From a checkpoint of a small transformer trained on Wikipedia: 6512 steps.
Each number is 128 + 24 x the weight over the matrix's rms, rounded and kept within 0 to 255. Layers, rows and columns count from 0.

# layer 9 MLP down (transposed), 1280x256, rms 0.0985, rows 522-534, columns 128-255
[[151 118 146 147 128 107 125 109 101 134 134 103 136 135 130 117 129 124 141 153 116 123 120 102 148 114 108 141 112 121 135 134  35 126  80 158 125 119 134 150 112 134 104 130 100 118 131  90 134 107  82 151 129 149 101 141 165 133 130 141 132 121 119  96 130 140 110 132 122 107 156 149 120 157 153 138 165 167 139 139 148 140 113 137 163 161 162  83 108 149 148 123 152 181 109 123 120 111 102  98 116 174 130 124 114 128 102 205 126 131 131 124 134 105 160 117 155  90 130 154 140 117 150 108 151 140  88  76]
 [152  95 118 121 123 132 148 185 139 103 133 144 101 107 131 160 138 120 140 122 158 111 136 154  91 115  92 111 108 133 107 173 154 117 128 106 130 119 104 108 119 117 144 137  80 118 124 154 106 137 142 116 140 106 168 138 123  88 149 128 125 143 117  95 131 172  84 122 125 135 127 182 174 139  87 175 134 113 135 135 168 158 154 134 117 123 129 136 144 158 120 158 117 113 123 136 140 143  90 139 143 102 146 132 124 111 120 150 131 118 120 123 120 109  57 155 105 128 155 133 115 142 156 137  98  84 115 138]
 [112 126 127 109 132 137 121 109 111 142 141 143 151 111 146 106 164 133 135 129 107 149 121  89 110 134 156 144 167 149 138 135 109 108  92 110 139 117 142 129  93 176 150 129 146 118 133 130 115 116 144 164  89 121 139 173  96 156 140 132  77 144 114  93  93 140 108 147 121 113  73 119 112 158 155 120 137 129 112 119 113 100 142 108 165 102 151 171 129 147 129 161 140 159 135 106 121 154 157 136 153  80 125 132 142 116 114 124 126 136 113 166 139 143 126 110 155 132 107 125 117 153 131 142 114  91 140 163]
 [142 137 129 121 126 149  96 121 114 126 127 131 148 137 160 103 122 165 133 137 129 115 153 147 109 112 138 136 131 149 115 131 110 167 113 109 127 123 176 109 134 133 128 122 134 115 124 124 127 141  85 144 111 114 134 126 134 143 109 164 124  88 143  92  89 134 122 121 132 124 156 133 116 123 132 108 122 124 113 139 128 151 103 118 144 131  98 106 112 120 172 109 169 155 145 111  91 101  95 123 148 144 132 130 129 159 147 175 121 121 113 125 149 129 140 111 138 130 123 126 138 131 169 147 109 144 120 157]
 [188 114 130 111 138 171 109 122 117  82 113 130 136  83 151 158 167 142 140 131 149 102 144 141 115 105 123 125 122 165 146 106 161 146 138 156 148 154 117  98 142 113 104  95 155 115 116 103 138 137 166 125 128 161  98 124 114 146 172 178  96 118 103 157 125 112 125 114  98 108 150 175 116 141 128 176 125 119 144 161 118  96 133 132  99 112  98 118 140 106 106 144 136 135  86 126 117 152  97 142 127 129  77 133 136 101 136 167 121  73 123 172 117 122 105  84 102 116 189 102 137 174 109 148 129 140 113 176]
 [140 136 124 124 135 139 148 124 140 128 107 102 107 108 111 114 115 106 120 114 116 108 128 113 112 131 129 127 102 131 135 156 115 134 105 139 150  94 132 124 143 134 119 113 164 127 153 129 146 100  98 101 134 145 119  99 138 145 128 160 127 148 129 140 140 140 151 118 128 120 135 126 127 129 167 142 142 134 120 126 125 145 102 114 127  96 151 105 138 137 152 140 143 174 155 136 105 115 108 127 113 127 143 135  85 134 118 203 124 141 133  86 127  91 149 119 128 147 109 133 164 118 136 144 136 115 100 122]
 [177 100 121 183 150 174 116 167 124 109  91 123  56  78 137 143 117 105 106 109 138 116 119 151  85 123 146  99 137 155 112  93 151 141 109 149  91 133 132  99  92  74 132  88 176  82  99 126 141 120 135 195 122 141  76 120  83  68 157 158 135 105 148 142 130  65 129 151 161 185 169 121 126 134 134  91 119 123  83 199 171 127 119 113 142 163 118  92 104  98 136 125 100 145 142  88 160 141 184 157 106 125  53 128 181 136  58 120 121 122 182 103 180 142 138 109 119 151 179 139 114 170 167 144  62 140 201 132]
 [136 107 124 109 112 144 129 123 137 112 146 132 148 144 107  90 127 104 143  96 137 115 138 116 149 145 116  94 131 127 136 138 164 145 134 110 131 146 147 111 100  66 132 121 137 154  99 108 141 140  94  69 149 104 106 119 102 146 121 132 150 139 119 187 140 143 138  93 151  90 100 147 131 126 155 122 156 138  93 146 101 112 128 113 117  92 140 126 117  79 102 137 116 151 111 128 137 110  96 112 138 174 108 128 164 155 160 176 125 133 113 119  92 169 126 136 155 104 138 149  98  93 145 148 152 128 129 107]
 [158 111 140 162 125 100 160 122 133 146 147 162 116 155 125 123 148 128  79  52  97 119 172 118 115 138 142 103 125 154 145 152 103  94 147  99  99  93 137 156 116 111  93 119 142 105 112 109 109 132 140 119 161 111 184 130 122 135 123 157 106 134 125 148 147 153 130 117 128  92 170 102 141 126 133 151 142 120 104 124 112 141 126 107 132 103 114 126  97  82 134 152 171 131 112 125 122 133 102 122 125 111 132 103 126 150 149 139 151  82 149 158 153  85 160 117 116 117 163 124  76 129 150 127 105 104 129 130]
 [144 137 140  74  77 109 122  99 153 152 158  86 172 133 142 111 130 162 110 134 168 115 189 115 105 107 100 127 140 123 108 117 105 123  98 108 176 125 134  93  94 118 107 125 144 136 107  87 148 113 132  94 133 111 145 176 143  96 130 135 147 120 135  81 168 170 162 126 111 155  92 150 148 116 106 132 128 128 126 130 161 141 111 143 135 113 129  92 121 147 132 141 121 119 148 176 146 161 132 130 138 167 139 186 122 122 129 175 114 138 128 128 134 126 106 130 152 119 113 133  91 155 134 130 100 131 148 116]
 [128 133 128 100 131 115 175 118 113 180 118 101 139  86 116 172 139 115  93 116 163 111 172 126 112 146 146 124 134  89 199  67 111  90  72  88 124 116 126 114 131 100 131 125 123  99 140 139 155 128 106  97 126 167 132 189 130 124 156 125 134  78 120 132 123  54 105 132 122 130 148 152 135 137 149 101 134 122 127 144 122 142 149 117  90 147 144 116 108  86 129 139 129 118 127 141 123 110 158 110 130 134  82 127  99 103 161 140 102 116 118 203 160 111 154 159 123 153 162 122 139 148 114 100 119 115 127 112]
 [122  95 141 114 173 131 112 137 148 123 140 126 115 144 173 142 117  93 120 138 123 101  99 119 138 168 141  88 133 119 119 154 107 126 149 164 135 148 133 157 142 167 114 137 104  89 121 153 136  93 147  88 153 138 144 138 106 101 137 162 129 128 124 123 124 164 139 132 122 118 146 120 132 129 147  93 118 102 158 114 140 125 110 132  98 160 102 137 165 126 156 126 132 159 101  92 128 114 123 110  99  91 112 132 149 133 122 139  94 121 113 139 129 149 112 129 121 159 123 129 144 100 144 153 120 123  90 152]
 [131 112 165 130 164 137 145 106 138 149 122 106 122  96 139 134  83 169 132 128 122 151 163  85 142 124 162 134 118  96 141  74 119 188 109 124 154 144 129 131 133 119 130 118  95 101  95 144 130  86 157 130  88 124 161 133 152 146 122 102 115 140 141 104 109 131 122 100 114 126 153 106 122  78 162 142 134 137 120 147  96 103 191 101 105 111 159 108 103 164 119 129 119 161 134  80 106 153 104  84  70 118 120 154 133 145 106 165 126  88 153  96 134 158 122 143 183 104 106 121 109 104 147 119 104 137 137 200]]
# layer 9 MLP up, 1280x256, rms 0.106, rows 523-534, columns 128-255
[[124 150 137 116 128  84  86 159 139 100 138  96  92 138 156 109  69 127 122 136  81 136  74  81 109 180 168 103 127  99 117 114 119  83 161 158  99 111 115 146 126 141 100 109  81 153  98  59 113 102 134 102 162 146 116 125 158  99 198 164 143 129 113 149 119 136 107 138 136 154 131 167 212 135 128 116 127 124 145 137 118 112 153 147 133 168 131  98 135 121 121  99 169 106 111  97 154 142 136 152 145 171 144 139 121 136 126 100  98 159 119 101 107 154 116 113 182 154 149 112 122 144 163 104 135 186 126 103]
 [208 121 142 133 121 136 157 144 154 105 107 122 106 123 170 123 134 106 123 153 158 135 102 113 173 127 139 133 132 115 126 105 130 144 131 134 139 172 145  71 154 133 125 119 107 105  91 141 125 114 125 126 125 124 149 129 121 140 202  86 154 140 159 126 182 168 105 150 130 126 127 127 111 181 159 135 125 139 120 142 130 143 132 156 105 106 107 115 107 171  72 123 170 130 106 150 122 135 106 130 135 125 114 123 110 113 103  97 117 134 187 113 148  93 137 159 142 112 102 120 139 110 143 118 121 131 140 143]
 [133 146 143 154  95 146 139 136 105 118  93 103 146 156 154 127 108  81 148 138 102 158 109 109 140  87 150 142 159 148 124 101 111 147 101 137 144 106 154 139 124 156 119 126 127 131 112 149 171 127 154 156 124 113 124 141 146 130 126 119 121 130 132 100 145 168 137  88 118 128 118 129 138 152 142 102 118 151  86  87 144 114 146 166 140 121 139 122 136  98  87 128 116 111 125 135 128 154  81 115 115 149 135 111 110 161 110 108 155 118 114  67 172 127 126 109 134 132 140 145  77 138 124 123 135 101 133 125]
 [177 126 137 141 162 130 123  94 133 168 159  91 144 143 159  97 157 153 178 124 112 156 120 144 145 136 142 130 140 149 118 131 120 145  88 183 119 135 104 125 128  88 104 135 152 135 120 105 138  88 139  99 181 129 174 108  96 156 175 164 151 103 135 128 136 125 142 130 148 146 157 110 111 127 146 137 100 133 137 152 155 137 130 136 149 114 119 110 154 125 158  83 118 114 142  91 130 124 167 113  71 111 118 116  98 121 103 135  98 105 138 134 122 155 126 140 165 115 109 124 145 102 127 103 153 159 120 115]
 [ 74 127 123 142 136 115 104 139 102 108 125 134 179 152 135 150 126 137 116 153 127 120 131 125 166 143 103 168 133 169 111 130 160 138 141 106 112 118 143 152 122 140 155 130 122 139 115 134 126 143 139 123 102 130 117 133 154 128 140 130 120 128 116 116 115 117 111 148 136 145 146 117 142 117 112  79 122 111 131 125 131 125 134 143 149 100 121 116 123 130 110 145 112 116 104 134 158 146 149 122 131 123 127 123 146 101 110 120 131 132  87 122 162 152 131 139 133 122 129 136 141 114 127 170 159 100 129 123]
 [165 138 131 161 124  95 133 102  99 160 170 106 153 144 159 140 116 115 109 126 114 135 128 117 125 146 124  68 122 119  56  95 145 130 122 147 131 138 105  76 147 121 121 135  82 137 121 115 149 123 147 142 177 149 198 172 133 172 133 135 124 135 144  88 183 144 126 136  85 203 162 152 164  90 170 119 163 152 176 115 168 106 170 174 152 131 157  98 138 142 127 155  99 102 115 107 146 216 125 115  62 175 119 139 157  98  88 111  86  98  97  80 110 137  86 117 129 175  97 185 124 145 116 137  96 188 138  89]
 [140 113 136 129 109 120 135 131 102 116 186 126  97 142 135 130 109  96 141 144 116 156 127  78  79 104 131  98 150 136 126 116 149 156 139 185 106 157 134 141 124 137  90 174 128 148 115  79 113 126 118 150 166 130 106 166  94  73 141 138 155 125 148 151  90 120 108 144 116  85 111 148 127 147 104 137 139 164  87  95 136 125 146 163 114 137 132 120 175 117 149 139 115 118 126 113 147 153  80 107 147 123 101  57 138 129 121 130 129 143 133 126 105 132 111 140 127 119 122 135 116 148 146 136  98 150 124 121]
 [126 125 136 135 130 129 117  99 187 149 155 110 170 150 168 142 145 121 183 111 146 157 110  93 116  77 140 110 138 131  99  81 116 144 146  94 119 138 176 127 153 108 151 126 156 128 132 124 125 126 128 157 128 135 132  98  79 112 135 115 166 170 138 117 122 154 161 132 134 126 138  98 131  98 133 187 187 173 134 110 150 108 131 146 128 100 141 122 110  96 150  97 124 115 130 149 153 157  98 123 149  85 153 102 126 103 136 125 148 107 144 142 134 125 105 211 140 151 134 165 134  90 171  72 132 156 103 123]
 [153 103 135 150 143 121 123  93 137 161 192 104  74 110 110 108 146 122 114 143 140 106 147 117 117 128 119 135 140 113 116  84 114 122  94 153  96 139 124 128  85  89  95 143 122 113 137 129 151 107 156 159 142 134 146 118  74 116 124 134 165 134 137 120 115 141 100 123 147 110 138 138  94 148 128 120 155 146  77 123 145 140 142 130 124 123 125 106 128  93 134 124 151 110 138 127 129 124 132 176 131 130 107 124 144 104 118 121 114  89 132 139 163 142 154 181 147 110 158 102  90 117 117 124 161 127 127 113]
 [125 108 125 117 113 123 114 165  89 129 144 123 118 127 106 117 149 159 150 134 113 167 142  98 146 125 124 102 140  98  62 102 151 152 155 123 153 123  92 120 134 140  88 127 137 168 127 116 161  97 130 170 139 130 136 116  91 116 131 106 147 168 177 114 106 134 137 159 147 162  96 146  88 142 128 135 133 190 131 124 141 116 122 142 159  94 153 103 170 130 156  77  75 125 106 108 123 146 119 152 142 134 176 119 141 168 135 105  93 105 138  95 160 116  98 134 117  80 156 130 129 139 138 102 130 127  79 111]
 [104 139 140 142  74 113  87 133 106  98 143 103 133 128 147 141 146 144  95 112 109 160  94 100 124 112 132 154 154 138 104 157 142 145 128 126 110  97 121  95 121 140 133 124 142 144 122 139 161 144 117 147 124 149 109  73 104 160 130  89 119 147 102 146 137 147 148 142 180 145 171 118 105  99 131 164 112 146 103 121 128 104 124 126 151 139 150 110  82 106  87  85 131 112 115 124 145 139  81 127 159 135  90 115 110 163 146 118 158 131  83 120 189 129 157  83 109 102 139 148 153  99 127 113 139 120  85 144]
 [163 131 136 116 145 144 167 103 111 149 125  77 157 153 172  92 130 102 126 198 127  71 115 145 161 137  85 117 146 144  86 130 154 179 132 152 146 199 105 124 125 159 106 130  92 111  75 146 161 113 116 119 121 158 173 140 135 160 144 123 139 156 139 114 166 112 132 166 120 164  97 128 146 121 188 120 140 139 160 140 178 114 141 102 201 113 125  93 121 184 125 121 128 119 167 123 123 118  72 187 140 155 156 134 183 132 117  99  90 145  92 124 147 133 135 164 104 134 125 132 118 139 105 144 163 152 112 114]]